Part of a small language model's weights.
Training: 156M tokens, 4746 steps.
Each number is 128 + 24 x the weight over its row's rms, rounded and kept within 0 to 255. Layers, rows and columns count from 0. The size above them is the row's rms in percent of the matrix's.

# layer 3 attention output (transposed), 128x160, rms 0.0643, rows 115-127, columns 0-159
size [ 91 112 101 101  93 120  97  91  93 109 123  78  92]
[[122  78 113 107 136 128 104 137  91  90 126 110 169 131 106 136 114 143  94 151  82 139 108 126 127 153 131 154 172 186 144 145  91 117 131 161  95 114 137 125 166 123 133 130 157 155 135 116 196  79 139 128 122 118 124  95 123 131 134 126 144 134 121 118  92 114 146 142 141 123  45 138 135 158 103  90 113 149 118 107 121 111 142  97 137 123 151 136 141 157 105 135 126 134 126 128 132 107 164 119  73  85 126 144 130 106 150 132 175 168 114 161 134 164 128 102 138 144  95 102 131 120 112 135 149 127 129  97 120  82 141 153  96 105 124 126  95 116 128  64 171 117 157 116 154 141 126 152 131 136 169 108 124 114 167 119 146 136 136 136]
 [107 146 127 131 151 153 119 135 132 142 128 151 140  82 101 113 144 107 124 144 121 116 133 162 145 103 122 131 152 139 111 136 114 108 151 105 148 150 164 170 163 127 151 107 144 125 136  91 156 131 166 145 112 130 133 135 123 119 103 141 128 116 149 124  88 129 157 129  66 113 128 102 108  97 155 112 100 156 140 126 133 136 159  90 117 137 143  94 148 111 129 148 129 170 117  99 184 140 103 140 109 138  88 149  88 135  99 145 120 105 180 129 137 101 112  97  66 122 112 131 153 181 176 134 122 146  81 117 131  92 103 158  85 159 115 130 164  89 138  96 108 106 153 117 162  96 158 131 128 115 153 164 137  95 155 123 150 143 175 147]
 [142 160 148 158 109 114 139  81  85  75 131 123 163  95 102 134 116 143  98 117 102 128 171 171 164 123  75  79 162 120 155 122 145 126  94 123 125  98 107 148 107 125 146 116 111 170 117 118  91  89 133 119 134 124 116 139 133 141 134 156 129 106 169 144 116 106 126 125 107 150 122 117 116 119 166 145 117 158 123 142 142 142 141 117 168 155 105 120 165 126  91 118  69 177 137  86 123 106 137 111  92 132 106 125 127 163 107 117 125 158 110 145 114 172 133 140 124 144  85 137 118 130  93 105 134 114 134 172 118  90  93 119 117 154 143 123 154 142 125  96 141  73 152 115 133  84 119 136 103 108 109 107 129 113 122 111 107  82 160 112]
 [ 92 101 125 153  95 116 127 129 139  82 111 124 153 121 121 129  90 104 122 119 143 122 138 174 105 148 161 102  63 145 140 148 108 181  77 165 162 135 147 118 112 113 131 164 133 139  97 124 116  73 119 147 139 114 143 142 187 108 125 147 177 123 124 150 149  99 106 114 135 126 105  93 109 123 111 125 132 195 117 180 171 107 120 126 111 120 102 126 102 100 154  69 114 130  72 110 113 124 113 100 128 161 149 149 133 130 172 119 107 147  99 123 133 118 117 148 166 124 160 129 111 122 124 121 171 132 151 182 112 114 118 125 113 132 102 128 147 130  99 114 137 100 125 110 105 114 110 130 129 114 125 147 131 129 127 172 115 103 106 114]
 [159 146 123 121 141 102 122 116 175 111  96 117 134 135 132 144 116 159 107 108 125 147 141 115 101  88  91 130 143 108 168 101 112 192 106 124 140 132 122 169 108 106 128 149 108 127 103 136 131 163 108 121  87 105 139 121 150 166 131 150 130 159 164 123 101 124 129 122 145 173 143 140 111 113 103 129 160 114 139  89 169 125  88 128 123 140 112 157 137 111 141 112 136 118 133 141 128 162  72 120  93 109 152 135 121 194 194 116 132  98 115 131 110 163 138 134 140 130 149 124 106 107  93 123 132 129 165 131 136  95 135  87 128 105 125 126  91  54 142 205 119 155 100 110 132 123 122 110 145 130 127 139 135 121 123 147 127  79 123  97]
 [146 107 122 110 110 103 122 157 116  89 143 140  97 114 149 141 139 131 128 147 117 118  96 171 106 104 113 141 132 107 105  80 108 124 121 126 169 187 107 132 117 106 156 154 127 171 130 130 167 193 161 139 108 135 161 149 124 123 147 154 139  87 150 141 131 163 138 152 128 100 120 139 160 165 161 135 138 112 129 103 173 120 110 140 118  97 166 107 131 169 145 141 127 139 117 123 130 138 113 119 116 110 133 158 118 121 124 105 152 108 152 130 110  89 108 106  74 140 163 132 160 177 109 160 175 109 155 122 140 101  92 204  74  92 128 105 123 119 115 124 120 122 133  92 149 100 137  94 152 110 131 108 105 130 131 130 138 129 102 106]
 [117 147 117 132 141 169 110 126 164 126 131 111 129 106  99 181 141 144  81 122 115 128 146 109 141 137 165 133 127 131  99 107 158 140 146 113 109 122 104 154 140  93 135 153 149 137 124 135 127  48 129 126 124  69 178 111 143 113 116 130 155 117 111 110 136 121 123 133 114 140 124 131 100 175 127 119 156 162 130 143 116  90  97 166 103 109 139 151 177 135 149 160  82 152 129 142 106 104 129 143 116 106 142 122 154 166 128 106 120 144 129 122 129 133  92 114 131 128 126 109 120 138 120 141 130  99 128  71 159 133 142 181 129  78  61 114 146 154 161 110 154 128 142 151 149 143 160 101  82 132 161 123 115 153 141 170 150 102  95  96]
 [152 109 123 119 142  91 172 136 131 202 142  99 138 129 127 160 107 118 161 134 141  85 116 108 124 143 128  99 156 129 187 127 177  94 122  99 131  92 117  90  70 113 130 147 144 126 125 124 110 107 155 102 133 145 102 110 111  77 155 148 122 129 115 129 101 137 138 108  91 120 170  92 137 113 111 111 114 157 116 123 118  90 150 134 113 147 148 117 106  86 121 139 110 113 103 163  96 134 148 111 189 124 122 134  91 102 167 147 137 143 102 109 178 128  88 131 138 118 134 138 118 122 132 118 121 166 144 113 162 142 142 124 138 124 101 125 157 100 138 169 122 122 133 113 141 166 131 107 102 172 146 140 105 111 165 145 175 108 165 126]
 [117 111 118 113 135 122 122  95 156 142 146 116 163 129  91 150  92 107 120 116 168 144 130 116 123 156 140  79 122 155 146  93 109 141 103 111 130 137 172 142 168  80 142  83 134 120 118 154 150  92 125 119 112  83  94 105 106 156 121 138 138 138  99 135 136 114 109 118 137 130 115 127 106 129  94 154 133 169 146 114 120 142 119 126 128 153 116 170 116 102  97 111 152 154 111 111 139 151 112 125 105 117 149 146 129 128  88 179  84 134 104 147 138 114 177 159 193 112  79 145 119 129 146 130  74 154  86 142 111 109 106 121 113 130 114 148  92 124 127 123 109  97  70 121 122 105 126 145 138 155  77 104 167 151 137  92 114 102 162 135]
 [128 121 113 135 118  83 172 145 151 130 156 184 121 120 151  99 123 124 122 129 127 150 140 152 141 129 105  95 104 165 114 125  79 144 107 156 130 128 153 133 118 138 158 120 114 119 100 130 139 110 118 114 148 131  93 166 104 130 152 103 131 131 146 101  57 119 150 133 157 157 114 146 118  86 127 169 143 140 136 145 156 146  92 114 128 106 130 139 135 124 119 146 142 166 100  99 151 151  94  90 136 145  93 135 110 133 122 127 105 167 152 115 159 124 139 153 153 126 121 186  93 156 167  80 121 123 111 175 126 113 111  83 131 114 164 135 132 144 112 116 111  92 104 161  83  81 103 173 158 126 127 136 113 111 124 185 141 110 158 138]
 [141 118 112 141 125 138 137 115 132 160 136 135 102 191 162 138  96 168 136 119 144 146  68 120 100 149 151 123  98 145 129 117 146 136 124  95 104 105 123 126 160 143 110 117 109 117 141 127 155  97 104 131 132 177  82 132 119 114 100 146  85 124 107 140 138 186 102 138 144 115 131 122 146 188  90 160 100 110 158 131 100 158 148  99 133 149 135 120 119 149  70 102 128  57 141 148 110 144 116 155 147 116 150 145 154 117 125 157 133 133 115 108 110 111 129 164 176  88 121 124 140 131 177 128  85 118 113  84 149 168 123 117 148 102 131 113  96 127 124 166 133 154 108 116 131 164 143 124 103 137 156 136 118 157 139  99 132 152 132  92]
 [ 95 144 131 159 163 174 142 143 103 107 105 116 149 115 141 107 143 143  88 114 120 105 122 154 126 145 119 186 125 123 115 124 149 133 161 164  96 167 161 109 123 104 137 127 141 134 103 136 131 140 151 114 137 170 173 110 141 132 115  73 143 155 158  91 129 134 117 116 107 154 149 143 144  79  99 136 140 173 165  88 107 123 110 107 129  97 133 102 147 177 147 106 128  77 124 151  99 171 119 123 116 136 111 112 150 137 138 120 165 162 146 126  83  85 127 112 106 137 101 142 132 151 150 149  80 130 141  89 151 125 113 135 117 107 151 107 158  73 137  69 160 117 133 125 104 116 122 120 121  95 151 137  87 112 135 114 116 153 142 118]
 [159 162 166 142 105 107 149 158 135 114 126 162 146 168 114  90 165 133  90 107 126 149 122 120 110 145 119 119 138 145  90 159 137 106 145  74 116  98 155 157 147 128 118 166  93 150 156 112 124  61 144 129 108 105  88 132  80 122 101 133 156 134 151 135  92 120 181 108 165 112  96 108 127 140 126  73 130 113 128 157 153 119 137 124 118 143 138 142 118 124 119 130 141 136 188  89 176 136 130 119  82 123 122 101 102 187 126 139 133 131 128 147 139 112 135 143 150 134 123 137 136 133 120  90 149 115 105  92 141 127 169 104 112 170 145 130 118 144 130 130 109 146 114 144 121 131 179 128 114 142  72 126  88 129 141 110 138 112 121 166]]
# layer 3 attention value, 128x160, rms 0.0712, rows 116-127, columns 0-159
size [111 101  94  88 112 100  94  97 105 118  82  96]
[[154  97 148 137  97 125 179 141 113  99 109 127 129 103 125 131 145  87 126 144 125 164 160 111 118 106 172 111  96 116 115 106 125 129 129 132 138 168 141 112 113 148 104  84 128 135 152 132 127 136 143 141 143 148 111  89 175  96 109 131 120 141  81 116 136 124 123 171 165 140  97 169 125 131 135 102  94  88  65 181 127 110 100 134  89 153 108 118 154 130 123 114 126 117 145  95 105  84 153 128 125  94 118 124 149 137  79 107 138 149 140 119 150 178 143 137 141 141 123 121 131  92 163 119 140 135  86  87 140 151 132 125 149 115 119 116 130 161 113 102 118 176  90  87 132 136  84 121 173 145 141 164  99 152 142 161 134 145 105 152]
 [132 113 109  85 113 133 140 128 153 125 121 112 131 163 133 104 116  97 155 118  77  85 132 131 144 154 159 167 106 141 133 125 131 128 146 125 186 121 113  83 114 153 120 114  94 140 127 111 138 127 118 143 159 134 123 112 175  65 148 106 109 109  96 131 127 170 155 125 150 162 142 141 157 131 107  93 120 102 118 151 113  86 117 119  52 146 116  95 126 130 120 144 133 105 135 148 139 133 144 148 141 106 179 101 129 116 107 162 169 135  91 124  95 109  90  84 168 111 120 100 147 180 127 154 125 126 107 147 108 103 115 104 123 124 123 129 157 102 144  70 138 162  83 114 110 123 149 125 120 142 136 111 152 105 108 111 128 132 163 101]
 [135 146 114 121 121 120 100 121 112 103 126 145 121 163  92 151  75 121 122 126 104 104 166 135 131 147 114 156 126 140  95 150 172  93 145 109 145  83 115 122 177 113 144  80 113 114 105 170 152 115 153 105 143 169 123 155 132 122 164 140  98 116 140 143 110 147 134 121 153 143 181 129 139 132 125 104 109  97 133 108  92 158 107 114 111 151 137  90 120 118 116 154 146 153 121 107 133 131 179 128 141 107 131 130  58 146 107 138 160 124 155 177  91 122 107  86 114 127  94 143 109 173 101 166  93 151 170 141 102 137 126 131 136 150 103  93 160 111 132 136 123 101 157 136  97 102 156 169 160 160 115 112 133 118 118 108 131 167 123 128]
 [124 124 116 146 163 169 113 138 142 179 107 133 125 153 135  87 169 121 124 104 138 102 107 100  92 157 130 147  72 131 128 112  84 112 126 100 139 134  94 150 171 146 157 140 141 132 163 128  66 121 146 115 126 119 132 128  91 155 156 162 138 127 115 109 117 140 156 102 115  91 135 125 109 121 159 143 164 129  96 151 102 146 143 144 142 143 139 137  92  94 140 163  88 115 117 138 174 133 104 140 137 126 104 161  92 113 141 143 146 145 126 106 124 104 182 135 128 139 120 139 144 107 129 126 105 117 104 111 105 142 122 151 143  94 172 112 157  71 142 156 136 114 107 128 151 131 166 111 135 106  91 107 136 133 200 100 175  96 144 116]
 [135 120 109 129 157 143 168 164 106 162 145 102 114 108 166 157 106 117 141 154 170 149 113 125 109  95 156 144 110 119 143 114 113 144 117 108 156 105  66 128 159 129 141 118 135  75 141 128 114 132 110 128 145 119 163  90 143 147 111 145  98 166 150 103 125 123 134 122 150 153 137 146  87 134 147 202 113 128 140 123  88 141 116 133 144 131 122 151 134 117 125 122 181 163 102 110 117 139 115 103 154 140 153 148 143 120 116 114 151 109 126 105 130 126 153 138 113  82  65 135 111  67 133 107 149 112 154 161 126 180 143 131 151  98 123 101 146 143 174 141 124 107 129 175 134 122  96  69 108 138 158 143 152 152 158 130 138 112 122 102]
 [116 125 103 115  66  76 172 153 112 162 113 109 161  82 163 112 107  86 142 134 103 133 125 151 100 107 108  78 157 127 186 149 102 129 143  88 141 141 120 181 102 148 136  98 124 125 122 148 130 123 120 133  86 122  93 120 132 157 132 140 164 108 149 123 122 138 124 173 148 128 153  64 138 138 161 121 148 139 136 147 151 137 140 119  92 125 126 124 119 121 133 137 139  87  97 107 130 111 131 124 133 140 172 137 134 102 140 139  91 151  80 128 125 183 121 137 112 119 166 119 139 111 151 128 126 153 113 132  62 105 135 139 139  99 151 132 126  87 128 150 139  87 146 119 137 120 110 115 126 184 111 131 151 138 130 150 166 153 109 129]
 [129 141 136 142 133  96 110 131 127 103 101 111 163 148 132 135 121 100 112 113 120 122 116 109 125  96 143 145 132 134  80 105 117 108 122 141 110 135 132 102 178 152 185  92 133 160 137 106 125 131 127 158 133  84 111 146 129 142 107 102  87 135 116 114 132 136 146 153 136 127 133 106 130 125 142 145 147 187 150 159 148 160 157 107 147 127 132 130 180 107  82 107 144  97 145 108 193 120  50 149 161 133  91  93 105 106 134 128 131 164 161 145 117  81 117 131 153 135 150 108 160 134  86  97 122 147 118 115 143 168 119 129 111 143 118 116  97 115 104 130 132 123 154 161 113 174  93 147 103 147 110 134 150 126 158 141 139 174 119 179]
 [135 132 122 102 101 170 101  76 131  94 123 111 136 127 101 111 127 116 169 136  68 143 116 107 163 119 161  95 131 125 165 152 127 117 131 167 108 183 159 118 108 153 145 140 153 106 137 115 103 125 150 101 180 154 110 145 114 125 128 163 202 140 121 103 127  98 167 136  83 107 155 110  95 113 140 106 106 129 126 151 126 147 117 135 140 177 128 144 129 155 149 160 108 163 165 130 105 105 129 115 128 135  89 126 122 144 134 136 120 180 113 145 154 135 139 121 125 146 151  70 115 138 156 124 120 116 113 141 138 139 115 140 168 155 115 107 147 133  89 100 130 110 114 112 129 123 144 155 127  84 105 130  79  71 121 128 115 165 108 118]
 [119 124 183 141 155 170  90  61 141 121 142 135 129 152 124 172 135 144 164 156 145  76 141  88 152 144 143 116 149 126  98 134 186 136  87 130 149 143 137 116 163 143 131 154 117 123 126 127 129 121 117 116 149 176 109 115 122  99 171 146  96 101 115 160 124 112 131 118 118 125 123  78 154 119 126 132  93 133 134 116 131 132 142 134 144 164 115  95 146 174 145 110 148 110 111 141 147 133 133  75 107 110 139 131 121 107  82 147 123 124 134 130 141  90 163 109 102 132 115 110 107 127 122 154 116 138 166  86 159 152 120 113 127 156 108 106 143 134 125  79  80 186  89 160 119 108 158 163 165 145 117 147 149 136 163 133 134 119 145 118]
 [107 120 143 147 124 117 127 104 152 128 167 126 167 142 116 134 127 100  70 115 116 145 109 117 118  86 142 133 160 144 131 151 119 126 132 152 106 125 104 109 120 102 107 131 134 120  84 141 110 122 134 112 122 117 153 190 111 159 127 157 173 150 110 145 128  92 132 102  49  97 150 128 164 119 131  94 132 178 163 143 173 172 118 154 138 121 139 135 147 108 192 111 108 167 122  95 122  98 114 133 119 177  99 129 170 147 154 138 124 117 160  96 170 118 103 157 150 142 128 101 114 100 124  87 111 134 123 147 128 140 130 112 154 158 118 127 118 128  92 124 121 116 190 119 128 116 129 154 121  94 104 161 125  98 121 129 132  93 143 144]
 [130 112 176 134 119 160 168 145 130 111  86 157 102 153 135 145 131 101  67  98  81 137 152 139 129  99  59 107 161  95 153 153 128 120 134 116 114 130 147 159 124 178 115 101  97 149  94 160 145 136 130 162 114 126 135 178 118 118 169 126 132 120 148 133 133 121 114 124 101 130 125 115 103 133 140 118  96  99 129 149 171  78 134 104 105 126 151 122 149 105 120  95 147 157 129 136 152  92 163  84 127 137 150 149 147 137 144 107  99 173 100  65 117 118 141 144 115 116 135 123 127 146  93 124 146 120 151 121  99  84 129 129 125  89 108 110 138 113 111 169 163 166 127  76 147 138 134 106 143 112 138 119 147 153 117 143 124 127 110 113]
 [135 109 104  99 141 166 120  89 116 150 121  98  95 119 136  77 129 135 224 126 123 134 127 144 125 172 157  86 124 143 113 118 162 113 127 122 107 125 102 128 154 149 118 121 153 143 107 113 104 120 114 158  81 148  93 123 181 101 137 111 113 138  98 121 125  90  95 122 130 131 101 159 146 125 135 119 148 108 172 112 154 123 111 156 129 125 130 120 143 127  98 125 113  94 122 142 158 147 121 169 119 130 136 137 145 104  96 162 198  87 139 122 131 189 122 117 130 145 129 148 131 149 157 140 125 118 113 157 125 127 118 155 166 162 110 188 132 131 146  94 127 161 107  96 121 135 169 126 133 102 142 159 118 165 141 148 141 121 135  93]]
# layer 3 MLP up, 576x160, rms 0.1, rows 0-8, columns 0-159
size [143 108  98 111 100 103 105 106 116]
[[130 147  51 150 125 128 163 107  99 136 116 113 153 135 108 129 118 105 161 168 129 116 136 129 177 136 138 158 149 107 150 140 101 156 185 127 143 131 145  97 136 117 130 163 140 130 104 147  98 147 144  50 129 124  95 133 108 143 115 111 135 176 125 132 103 128 128  88 112 134 154 107 131 143 100 104 153 141 132 159 149 167 104 131 168 134 102  86 137 146 134 122 112 139 146 106  98 106 154 191 152 120 136 144 116 111 170 154 122  78 126 141 113  99 181 121 115 144 164 126 110 110 122 153 107 120 143  93  94 128  88 115 146 145  90 121 105 108 115 122 124 146 156 130  97 112 162 112 114 147 107 127 126  92 154 166 126 108 149 138]
 [ 97 133 117 152  95 157 113  95 125 137 109 143 114 145 103 130 128 109 104 131 127 120 107 110 148 129 114  76 172 157 198 112 109  97 126  94 133 166 140 145 146 151  96 118 149 105 121 134 116 147 145 122 164 128  63 113 131 114  92 120 128 120 122  91 106  74 103 119 115 105 164  79 121 163 124 124 106 109 132 128 107 102 102 129 115 114  89 114 135 147 127 171 128 148 120 104 155 142 118 111 133 131 129 111 131 125 163 136 125 130 118 141 143 120 161 135 124 167 182  77 139 130 130  98  84 150 148 128  67 109  77  87  90 109 122 148 103 146  77 147 143 178 115 137 138 132 155 116 126 132 123 156 139 135 103 125 118 136 125 166]
 [119 119 130  98 147 116 146 121 117 158  93 152 159 108 162 112 153 133 126 120 169  75 142  87 147 102 153 140 123 125  86 149 145 136 152 120  80 158 105 109 128 134 111 137 139 114  81 168 163 152  90  99 116 108 129 170 124 161 113 118 132 138 152  99 117 122 118  97 147 119 114 128 154 141 144 139 120  95 118 113 121 134 124 105 107 151  92  81 129 171 128 132 162 131 170  97 109 149 112 109 154 151 141 131 104 121 135 136  96  89 171 121  88 129  85 157 121 146 113 130  78 112 158 129 166 130 153  94  86 164 116  96 117 135 112 118  89 148 102  68 120 119 139 113 108 173 103 115 159 119 145 160 121 111 159 150 143 142 137 127]
 [125 154 121 117 131 146 173 111 111 124 139 141 148  87 153 133 101  63 107 153 128  95 157 109 142 116 158 122 102 155 157 129 149 142 161 135 101 121 146 147 128 133 122 134 137 101  83 163 138 143 141  99 147 136 127 113 135 132  95 110 123  94 185 130 115  86 138 133 151 138 125 119 128 162 144 170 123 115  98 111 170 160 151 122 154 104 122  69 171 191 115 118 146 141 109 122 105 139  95  86 153 125 133 154 124 155  99 168 125  99 148 127  89 137 132 135 101 116 121 153  87 133 164 149 124 112 149 132 104 129 129 124 134 160  96 142 101 138  75 100 119 125 156  87  98 156  99 111 144 127 133 144  77 122 116 135 116 158 151  91]
 [107 166 137 123 128 134 162 127  88 154 164 120 127  67 105 119 105  93 129 127 108 140 143 144 134  95 179 140 124  99 111 136 130 112 132  86 134 112  85 150 107 110 112 118 141 132 113 161 104 134 133  81 136 105 114 139 121 136 122 108 112 178 176 122 116 123 132  78 164 129 134 102 134 146 110 163 113 132  96 173 123 105 119 104 131 106  94 102 124 132 163 108  74 141 140 143  86 133 154 169  89 157  97 159 184 106  97 144 162 128  99 128  74 109 126 109 110 126 115 108 114 191 167 148 114 106 124 152 109 125 110 126 132 122 127 111  97 105 127  91 133 130 174 120 115  95 122 134 147 122 122 126 114 120 157 163 139 105 128 124]
 [129 165 152 167 122 112 163 134 134 123 185 116 154 126 110 194 117  87 116 156  88 168 117 133 129 135 111 115 104 115 140 122 106 116 125 104 129  90 128 153 147 107 112 104 120 160 126 127 118 151 105 139 134 134  93 145 158 132  95 130 113 157 133  97  98 124 133  92 135 142  99 111 167 150 114 139 126 134 135 141 161 120 110 122 151 103 130  92 125 121 147 119 135  89  97  93 138 136 137 159 128 153 135 136 117 118 130 102 157  67 110 166  82 154 166 136  95 104 166 147  86 142 157 109 140 159 159 161 112  99 114 103 101 101 115 126 104 147 109 111 166 140 137 126 152  71 158 132 150  94  73 158 121 115 146 142 168 109 124 114]
 [139 134 131 139 104 112 152 110 112 174 146 126 115 106 140 184 144 146 122 133 137 188 125 126 109  98 154 103 166 108 105 111 120  97 186  82 108 158 146 131 107 121  84  91 126 140  97 118 137 152 145  67 110  83  92 124 124 125 110 122 129 174 126 129 124 153  74 134 139 175  80 144 122 146 120 155 113 102 160 149 124 129  82  73 110 112  90 110 126 113 120 113 134 144 152 122  92 143 144 136 114 142 136 130 149 117 113 144 124 106 126 180 108 107 151 136 123 135 107 130 144 150 137 119 187  99 120 126 131 153  89  54 131 109 107  91 119 146 121 162 126 115 140 102 141 110 148 122 140 116 124 145 119 123 132 133  98 112 130 112]
 [131 159  82 143 103 160 151 113 145  99  97 137 141 125 118  89  87 139  91 132 133 101 107 120 144 105 105 125 113 143 132 134 114 131 165 100 113 141 145 108 156 133 104 121 135 118 148 137 141 163 112  87 119 128 100 148 119 140 129 152 155 122 105 111  99 132 124 144  95 153 156 127 147 193 139 163 133 115 111 163  97 109 105  88  98 124 119 103  79 152  94 148 131 126 139 157 110 122  96 164 122 171 116  93 176 144 109 127 119  85 138 124 120 158  81 118 132 138 112 139  97 110 149  87 173 131 132 126 107 121  77 122 152 120  90 147 119 162  92 121 158 114 120 170  84 153 120 122 145 187 141 134 111 124 123 168  98 102 126 152]
 [143 147  78 114 145 128 170 162 135 118 131 120 128 140 111 109 111  88 158 124 162 114 142 117 140  94 112 103 125 142 136 156 107 122 161 106  73 154  63 127 129 133 108 102 122 154  83 175 129 154 115 115 179 122  95 137 116 161 118 148 174 128 148 145 105 159 135 135 132 146 133 150 126 157  88 142 107 116 157 120 137 120 112  98 163 144 140 142 134 138 112 119  84 132 164 115 127 167 118 140  91 133 162 170 140 159 111 105 102 160 160 144 105 142 120 159 160 144 120 154 141 125 116 185 163 124 162 155 122 123  99 146 142 211 138 123 118 117 152 129 132 133 105 115 117 117 152 129  97 154 115 143 114 108 165 151 162 130 117 133]]
# layer 3 MLP down (transposed), 576x160, rms 0.1, rows 0-8, columns 0-159
size [144 107 101 102 102 100 109 113 116]
[[146 115 148 115 119 161 145 118 169 111 132 159 109 109 131 108 114 112 133 119  77 112 154 116 126 125 141 114 103  90 146  96  96 122  76  86 120 133 160 126 118 133 145 110 135 147 104 111 113 156 115 105 157  75 142 171 169 131 138 123  99  74 149  74  91 143 132 165 154 145 135 169 106 132 155 145 181 142 173 169 146 143 152 154 116 129 125 104  94 126 110 134 117 130 143 151 159 111 111 140 113 140 122 126 161 172 103 147 128 149 146 152 158 110 112 132 107 143 108  93 136 137  64 137 148 169 155 146  87 100 105 114 155 119 143 131 141 158 111 112 165 165 133 120 141 113 151 104  97 129 113 135 112 120 180 127 130 128 130 149]
 [104 108 144 115 172 110 170 102 155 123 165 131 111 101 102 184 151 112 104 125 133 100  91 145 134  97 129  96  79 147 127 107  89  92 126 159 101 121  87  97 152  93 140 156 168 128  95 121 157  77 139 133 121 149 130 132 112 112 124 115 161 125 150  93 124 133 115 138  79 116 108 119 145  94 140 126 114 110 147 133 104 105 140 115 174 119 166 135 138 106 101 122  88 116 140 139 158 138 149 111 142 144 156 120 128 122 147 142 127 156 111  99 148 170 186 152 116 132 155 145 127 114 116 121 124 138 100 128 143  91 103 160 151 109 149 119 146 106 113 184 126 134 178 109 134 117 135  74 136 164 146 139 142 120 114 110 162 176 136 114]
 [203 140 121 132 149 117 126  91 120 136 150 121 151 135 103 131 123 133 131 136 109 130  87 171 134 120 148 113 133 120 105 133 125 131 151  84 161 149 143 103 133 133  98  82 162 185 140 102 120  76 110 138 176 112 115 128 143 138 128 111 109 148 127 147 135 118 118  95 134 126 106 158 101  83 144 123 154 127 117 138 105 158 115 102 124 153 100 133  99 175 101 169 156 144 182 151 135 139 110 120 134 123 141 120 124 121 126 145 150 131 127 182 127 147 122 142 107 157  69  94 134 137 103 106 165 168 157 127  95 107 213 123 143 124 125  86 130 120 117 111 132 112 153 114 172 129 124 121 140  99 107 108 105 124 164 128 134 148 137  94]
 [225 125 109 111 119 128 100 112 143 112 130 118 148 147 109 128 118 104 124 125 153 141 118 142 131 115 128 101 144  96 160 158 153 110 113 121 134 137 131 153 111 128 114 160 140 106 153 128 131  64 116 126 145 116 136 129 106 113 147 128  98 155 137 104 169 109 122 103 138 129  98 135 130  91 147 103 170 105 110 163 111 134 161 117 103 139  75 115 113 157 118 136 129 145 151 133 118 143 113 110 103 113 122 119 137 124  83 138 135 125 115 139 138 162 140  97 129 123 114 112 124 118 123 130 176 145 118 105 117 118 255 113 154 114 116 137 112 144 135 152 153 134 154 135 132 152 110 119 139 101 152 138 100 114 147 132 122 132 128 129]
 [119 133 178  94 140 132 159 132 165 153 123 106  99 130 120 101 123  92 125 120 104 150 116 144 127 103 162 120 109  39 110 147 128 150  94  92 116 118 141 129 123 126 130 172 124 124 167 129 106  52  94 145 139 122  95 106 127 121 165 143  80 147 133 151 123 113 152 143 150 124 164 162 139  93  92  93 109 133 104 124 125 132 119 127 152 153  93 142 165 141 138 137 111 153 136 118 122 123 131 124 135 138 111 134 155 121  55 120 123 151 112 138 118 139 143 106 123 117 137 101 149 156 136 138 105 131 113 162 116 186 153 135 155 113 101 115 101  88 107  98 143 114 158 125  84  84 112 171 120 129 131 123  97 117 136  88 139 112 103 122]
 [136 174 121 153 117 164 138 115 139 129 146 131 152 135 143 103 130 116 114 137  95 127  67 143  89 157 100 122  84 156 136  92  91 132  99 132 137 123 110 107 107 122 109 137 109 163 168 131 138 141 133 171 157 161 166 153  67 102 152 147  90  73  97 145 146 146 131 115 152  89  77 142 147 109 119 126 158 133 105  87 188 123 105 160 115 119 100  88 146 102 121  91 131  88 105 100 163  99 129 180 149 155 120 136 159  94  86 145 128 123  96 120 125 141 119 135 130 142 132  98 119 137 121  81 123 120 169 118 140 131 145 126 132 113 138 114  99 144 121 131 134 153 122 112 143 139 131 118 114 106 137 116 149 118 130 112 171 154  98 127]
 [194 110 139  97  89 101 144  88 156 136 107 160 126  95 110 123 145 143 114 113 118 129 131 161 126 129 117 131 150  21 132 111 115 111 131 136 122 103 124 135 111 127 122 146 107 126 131 166 125  92 120 152 116 112 115 119 127 157 108 102 155 137 123 153 119 206 112 154 119 185 100 121  96  69 120 120 112  88 103 144 110 118 120  82 104 131 114 104 134 114 132 121 101 156 141 121 109 120 167  81 128  87 124 135 124 131 123 100 114 121  94 133 138  81 162  85  96 127 135 132 142 144 128 150 114 134 114 163 103 133 138 119  96 109  99 139 138 102 132 175 140 142 164 113 135 112 138 140 155 137 157  94 145 142 109 111 117 125 130 131]
 [169 139 139  93 115 147 105 123 153 109 101 139  78 124 131 151 126 125 140 138 123 115 144 116 138 122  82 145 142 126 128 131 148 123  81 134 131 118 147 112 130 146 124 124 100 131 178 153 159 120 108 106 111 109  98 139 115 115 157 141 128 133  91 115 131 137 165 145 114 133  99 121 143 118 128  67 101 110  55  96 144 127 162 103 110 139 152 121 107 106 102 114 133 160 124 128 124 156  99 149 111 118 127 121 145 125 105  65 136 133 142 162  98 140 127 150 135 172 152 149 138 118 128 101 135 132  64 146 145  79 122 170 165  94 117 124 113 111 109 142 144 137 174 124 167 196  94 153 132 124 110 116 147 184 119 125  90 155 122 164]
 [116 165  97 128  94 106 120 136  90 178 126 155  72 116 116 139 157 119 167 126 165 108 126 139  83 130 123 161 123 106 146 128 141 112 136 147 164 148 139 128 140 145 129 145 119 151 121  84  99 138 124 116 139 157 158 128 126  97 165 116 123 133 150 137 169 163 139  82 109 158 125 137  72 133 136  89 139 123 107 103 107 107 103 130 144 105 128 168 141 100 142 181 140 117 138 115 142 150 153 127 155 149  78 148  94 132 108 110  94 114 100 111 127 121 114 145 154 115 155 148 142 127 132 125 111 159 159 215 130 125 135 135 148 135 127 101 117 126  93 117 155 130 150 122 144  88 142 183 132 130 133  91 117 166 131 165 104 171 133 112]]